Weights of a small GPT-style language model, trained from scratch on English Wikipedia.
Size: width 768, 6 heads of 128, MLP 1536 SwiGLU, vocabulary 8192, 59.8M parameters.
Architecture: RMSNorm after each block, rotary positions.
Training: 620M tokens, 9461 steps.
Each number is 500 + 40 x the weight over the matrix's rms, rounded and kept within 0 to 999. Layers, rows and columns count from 0. Numbers have three digits each.

# k: layer 4 attention key, 768x768, rms 0.0457, rows 509-511, columns 256-383
# q: layer 4 attention query, 768x768, rms 0.0474, rows 510-511, columns 256-383
# v: layer 4 attention value, 768x768, rms 0.0442, rows 384-405, columns 256-383
# o: layer 4 attention output (transposed), 768x768, rms 0.0374, rows 384-405, columns 256-383
k509:500435446557516514552469464522603515514565513479514528493488461479546523522546469434518519492491446542439460511485530497555563462493432527526543553522497531445509565495513503442481530508481474455545509479551522421502499488575517543457498629516478552460507485489452430463581526443477574446457559483437490530522552525491524526434563503532474511572565533504526463454446411557501464518476
q510:470436526555550562517511485522510548539535522543522489525552492498425559554497589514538519504480446518519534472577543572550490536552538480516517536448536536548428482517434493479463539509501543502527519559480539442511487522525548476515513483495527488480495433480442478433543424525468503504448472487534494549521605547447515539436493455531488545478532457529506516509559482421508472425508
k510:495563553500503520453548610457467540462460469515461425505476577592506508479471516511506498521494527493489477537489527486492491507503578493539476499513475506489490429479556475561507531467580464523449568496482485507529571439454492526451473491482512554552520542410475484513531496517529496517517447426501585450512483480559443552518554522589554511436535558489577440523614507416473499583557
q511:543526495488572439471552509580473504446460562565508507535472536498541533450460518461455478431488475491529475526556520514528492537494506507503459501475487564488464535501521503497535504467488418462484515564454541505497422529507487532537466476500515448478521559511617479556485458490495515485477477565512456471555489562501457463478492534526413477525518541522433505474535477500481528452440
k511:441571492467455531540515562458536478511496521484482554467479494456520536481495528481513492455521450508483572487503484531471514446490533576553501468537510500542527399450512540494445493493491455539523550502463544547540543495522515484479533496572494463528462534503468472488569544560484517523501537511511505435541470501513528456468442550442531470448408497572529542577487544442544519472554
v384:514534500481507481499561506494484487487441531502442502509470468513448477492430494425452528474461438492537501532536575481450488551523489602579530532479525433457570543514535438462446478520540498551475445524468560508560434476463503518529564525436403475469470532493487496511551491430450543482493496548493535461577534474495427521461514550454445509500515469476496492519480479508465504527482
o384:540441417427478441439478476565468460455551482414447464520477551443482487477504511543519495479524528499557537437492441430474476477424563503530478494476534435508409496512487422505503495500472458461477428468573460544407492513504513496565510459507442483514469496472501504486459549443606492475523497525508506438526451482529441420501550436533463460526487492529575524539544538455541481427431
v385:431530439494513456579491572454504439485533531477584537437482469461476536557475491548488508480485521496514502466449474540474455441583471504577492469480505490506539391531500460458479546507472548585545537534448518432432540474472482527532510442567517459448519468451518510539466518477531529475510490423541565560494500531446476508494440482493496526524458521506466536448464475474517502425518
o385:477464506480504562506500540555506447561562518468508534462519546462393484528420488623469498476536484504435501563474498530429528546605499509544541591487479523512527527524527516483530551480594506471444510505506488547516499581444468486491448484433523481525487507518416498516467449533486522506487487469597486514524492516566497530425479581425512467463518499473511520492504583517488490509496
v386:448556487537468535426475514529570500463529497469475513422563533503600550519630499519518531435555544497430543464524430466557526476442486465506515532506469500477546492473436523496485479503457510497485535470533468575512462440529523508448493498515526501559518492508542420475552489477505456484426418515587433544507537543524566457467401438455437436579467545510503527521532471548479458569521
o386:503510595513448417502530436499518480488387479477461552452471502599518575516523488495527495442544531461459583578412496558535565447353471464484457458506460401508507461418469451464476415519575560523492500594447464423502501586543487499454530522541506525548527557469552479549517578507450527549512496504475490585454481481485498486538476483418534465505554498472432565512531568467469540470570
v387:531500491536488470456593467509439564473470490449568484479503524509499472504518523473564451534408520513511516539508467524479518535496518397540503502456459453494459569543513439467555460479457538465493554499516526529487509510420415455526514480528516516464553482532597506539502514424419499506449531456492500580508446523511453425523499409467497504554491512493428485467528546531474510558428
o387:507545495452528512508475541545457496604480564510508499505545541530550490418564550533496534505508504429484538504491536563445467576522448538434481478492425527476554503522499496531552513516577522504576484465511482477475481535518537498477477462436482461512533608388516480494428491496491485479494517508521492529552475519474509527576506565455492480494469531500523462532499479523506605399478
v388:394503474557475579570486547572538513487529483469420477497466399483446502478546535536492539435523532520491447563505515453523519492506462501535448546579449483509492485516447485462461504475469529471529514440551498518496447456469509419588528458426517499508542498583450509514470449450508473485574511499503516592470499553490546559542560446497586474491487533466584493553506568532515519540548
o388:563425551530414490486542570504477461506510527519512511552508520527530495544511492428528439458516482521515495482454549457515532476550494498547428487402491540514492429483448523511493486496500514505426525534542483475541512491492419495504519535507497508473492494488534518576546462501402496596461492482505493478575493485529462445508505510541498534430542471487481495486466506533459497518538
v389:519556392473517544510529509520448518463491503538530510480520512450506519515427491552500487520474494557453466522471468536550528498441463439493501502488487482469589509548516537529522535504485510471513499561511495509500469429475459526463487493510518456489562531549549447455568455533493475433473431523505406535522467561511445546558436526531519482572480503507534450473419515450516452564462
o389:466536564526456451471458533555614465531471482515525467495567604524583498607531473546472589429503527513502507473500552494447490519460514469544422478519435453512520523521526472542519492550503507448498521495497469472552455541520578523487492505495498524493520519494541507527512483500511503552529592518498441419503471445470558485554416537408489468480493478522520528520537529487498511437495
v390:569471538613565499506487518456493513497546473548502448558535577499567532532471489513506460515528529517542500522504515433526456471546532520488484564459504490451533508564473471469574523486502479513502545505440525510532655547548470522475519497502487521463471541516506497503526431528429503572477529522517535547492498474469588578466455466474466477482515483486486499515542571602531537495536
o390:477479479462521540498539464484461529492501575486557524501549478486444504447543465523507475518491463498508489548564495529515490480376535516521521456513479531472507499459469448473458517509548525521499439481478523497446509452532489534503498516516421460547506557548545507545511545485485562546583474468504535492484534497515437535506618465590497505537488456472475493531459527531531502526456
v391:380512471586569519514435472474496501546558470475504499485462461482557450496535474572468505425522475548479508558543580458454465447434477552481471535483543447484478459411440490593454443465476470569546539534477549486474568379470560534600506479514481539477492519438374524563536477463556453476483549328530460473530449475531496488442406591517467470432500547462550476519438494560499589463507
o391:517437418472437515470567467534487449486512459454573496520520474488442540600462464444472461476548438542483519508475480485441498473557634438512454457445535552505481515456491504549466402512588500515431523520506577467513468465477486498511509565515459522536534548528472454476552500566420509609521395465531516439479426520569415501490483464561467593448477488507515464491546370526466518508522
v392:533523390480438503499536544476456486512470523517517464479550519476558497501531506455534472525527582470413506440491484476480493473552440431469507506542514400588553528550501449464450517505490542437424520479462472546456456534546467463397484455511498459454483508454591485465482540372474494449505506497637532437515493526507507451549509432526535563543523496508514476462537478447506507586449
o392:486566534485486642515443468556557571536522544503470502434545521486537555523503494430455531473472530495459567563509539533525602574696498534493530450475497533489518447488456527518525541490546570517501542451477473502496526479558591496507480482493610445492499509490499467580489523498489440558496519544527482435502498505525521502477463566474489527525429469530439525578447531544519482517470
v393:542461562529531437421485458480535567404531482521425480456390593535559458561574504518504523512499496518526530532536466572517470467447512525511599506425478567424533545432548478534629434479539451568478476537514506509541478568564487508511518485492520489542470549506492546520465539468517523565499500528494463478471518514468595513528477506444487470544470508527487507482571499555533475525546
o393:488540497575469398525565508472534499526465482492504489609557460454552516488572502472524449516592497493431479531471480486597454484386510483426538458522547447477526547540515445511411470524430456480538498549512526518454567506562489494525555444475470478531519598466511427430519485481510614506528512501464519552443539539527494486564463402527493465494520563496507456543488465547559517474501
v394:589496469474515500498547484442472551466416527563490526499459532528495466467500523412475562505538464536477557546563457525477537542518508520474427504474492529523548481459459444532470469499513537510474497551481473480580526526544513479412518544501505506498521465524539554504463547520488573531561426436540537481544510515443478481485528546525415491436547487444481529462479472496526518496527
o394:496538516440570585472470440516493512486494484409476474545533510486466515472485500466459559534535514463548500496607512421505433547609512481510498507514538569530510539502564509568531548501407519474496520449473448517486484476518559475516464484549517429471512499503456492447431553544576522538462485479485485419464432498504533553461440507540464487526509535495527504527496468524478486468465
v395:449496482471484476458492526509444422478567562481551464497465504522472485495511531444487496542507474477557473478536493487474507461485542500541462426548549528522546491478509490501503547525519488560435508467551548490548453508525553496423561479489531490494437494512484492462487431551519519500467540511548543442539521473522415516494466561503512551478471508511507480497561433511524531441520
o395:528458446515462552540510461545492488482498466426492543541421496492595507507467453474499508541459481561468477480486437437533457486561521522519511484498479435502423419472480526473553509561406484526523489454516551487525478467575482563502538543562517460552537497490413535480458490534535429467452519523463534500435453536451517481488535499524446590524473471497502507487519491462452432546495
v396:506492475516515526437467597537488499459451558481449596513568520486486479474533469504453479483495446515578460492530528506484447542502527466449490530499578469494520526498609431539513482515547511470540505474559414527455515580553506486466509477517525474489519514464488509523466482492586552459529500533494517525495507501481572542456529570498529438462493490434479437496553529492538481492543
o396:512495477460515590489483507476537544485541493522572512471465482460527533506512452480456431530524514551514498465571442487547494454511461538538563541489494512483531458448475497404510487444463535565421494517544548436443550478488534416467583587489494478541574498591444506569550492516470508532532470527485519480419525544475412511533601456662518531478495429434433449468451461512526469468498
v397:422522533545493557411523566457521580528480379517443515467510493446533475570531459519576511520560451475546501474520560466550459544447522477484522478523487535492386563449415529476549517470535454554502473546533442415483600500479452530504545570582484501542516465411495455483519522532431497520473509501516519482466489516514520436470479521420442546498536570566393462502525530609515514479512
o397:462451356580495458491547477470570496547511476536452462496502427557464552528515481488544424501568550521554489500516480618509485541347512503454553503529532524474523441564495510508462497538501528525573508548532504503527468498529521549459514479507419528525506491461454431492540487445433601506571514493516468610514511529507457529580525491447421437516525536579470472478482459504605615538544
v398:502437395548475471518526512511558479508499512480459411537455443502484516511503530490528499512432553476529499498517596467465507520542397543592478500524445506509434481501473512426488507528532507580502542573505500575499537453520463505493443436504487500472492512557552502479438484523512451515531490427532518507473423488483502559537501505497542514499503540530539461497489541566449506483440
o398:540494497489508578494484520498563551467540533464464509492520415467447471511470513540498519497467458496548491477547541491521501481495568522542521493465542482439476475548465515498521506497535496501536503502469509501498500529504566481478480468495444455486466499516541499416520521507539471461521515512511526467507453459473507528482549485418449458516548468547514542525424503523516450522505
v399:493470413532470513453531565563491467413547523469467462512437540499504534472524562512475510447488531533550474534499545509443539526524443560473535519552522515496492520572522383466503511493499496461560498531559531464479395492523442418535516442477540476483511481539460518458475457476508549466476547414458553506442457406518444548518533461507481528569517525570492460526471479510449482478433
o399:501434451453482498439484563505458508485559533487541451454452523468475475537527502449466526484495469533410499466462531505491522532490538536491548478492449509479563438505438486508530500520532473553477496449557492485479533587477539477456575479480428492530586561512508490474546538453555451489526478481508494434544481408463479476600569523524532479447481433502547437510472478413484467432486
v400:483496549477479518442524466482527504486491515400507519510540454509572459498454476456549419516459505478507571440462545550490506407556526492563502527483544424519463480586569588500504560511463450452468489500521454532447553475543495559468491488439525481481530499454499545480441441486507501475490514474486515538424508556518471479560442525454508544464400499449459439514487506471497475442477
o400:499487450526541497579505603559520497491531543514433442496510421522514565508487474545444513449499443528496467520493520513485518498599436481503598512468548499442454521535489473438547460501535512477556488497429487529455507496526527507504463482492453456506537463534453515528448456510532444443477489472491432487497554522502485591463463505483479476546440461493464444467464513477530591576474
v401:468515553473454469491449440483497469499554485467438489469464462518535527543474495576531464472467477515511471532438478470561448509477531453490569509512459510468472505460449508577535445540541463557515508596455506505503468477482466507461534574530519404505516464448507527528524484492438515523431461518591468494468579532554548477471486511528459480509534497535478471537565421508535535519432
o401:486475493525482441504541487553546477453421525477417434407484455589515448518443470490545484527478638437542458570478543585402487456369517522482533484515453430533538493466514465474479467507546519462491469572525456508572462545505497518474539500514531486490515470522481535508501453463507577492538549565465455580513501487501498442530513553472387463462552526494540510542472396499555541541476
v402:543422498487435491550501471495468522540520482511459570485525474462533541533497546507520471517495563528484451490531478519555520507517462441469495569505496447488579491514473509515452497518530497481500499498485544559545472455464467489516503472515497458481523507467504422479504567443511522452451518475535489527467566496473475536458496485570524498572500436522506469504524457467545481575488
o402:546524544531510501561504478551475506506461482491429466453459519548505497561508574541508556525462525521452492460468529512444501509490457537405439553538519409524543527547563459409527494544470448505437437541499487510428501541459523433502509457504559586532536449546511565529537484458484569477607553443509517554511571551505521459529468517488452525485450479431503524519523548522426491510518
v403:539474412540498410473457546538491493506501495557472435554482406537447531533493453580447484577484493480539511586509548499531476536508526485527443552537466522494482438515488507492528491482560509497535461455541441466440571534548521534548526527522471523486497427482575480484450425445509567546478466484461504514515508465446572469471470580523507521521493547457450522489517474603503530522487
o403:424393475526513539394491494458532431496500473506590516393512434485459503466478443431539499516505537533521543513516475498518436526490512458568498478472491537498529547457497511442494508443511527467465527459558541495507469571427533524483491531499389551469509547519464447500516472411468595483511544422585483509480462508460503565577491500491419507551535510537513533488415531520497513565464
v404:436534560564511437494473502555491539566467467538457514545481479483528488584519556514542541561573538476472521493500479436563517480426527447537466511505541548502493459415400537584414522495463519545555553496526469550545617438533499526487502515524503457456506452472422493517415394550538436474529522567548472462494596502531576517456501490482537521568542491506503549549527490520486558501450
o404:479450477544438395519527454435432463561427528476555547511460505494378564501433469466573373538530502425518535576444541554526539488345465490501543499468477522554492423448527505503419436525506577486480555470540510491457482470549410560463516509451512524478511538515456477560506507571494558536572533520411509542529557526492485529442535538547478501474532479519491500528552471468479549551509
v405:431542525499445516551501454465525583469491572524459527429453468507514498502550592524451463517468590465477483412468461529486449495464444489446552460488465491523481521492511530498533491453483568476550512484481485499434452528470469466546470483493583458468449498576491465491546552474551514544569565471428465535466447509496500437511509487573431503564480481506460457435537472474432536492544
o405:514565512544532620501535591464482492559528487561532467514504438532543546470513526442485504502527516495449477486530511494514478502683467504468543452538559526486585493532461600551515563495524462476527492509472510508562510541497522494477503508443513500563534460473509518458525455565448422517425499521535472425529521483553485481470438504532505497522462513512457484539471428511475535482542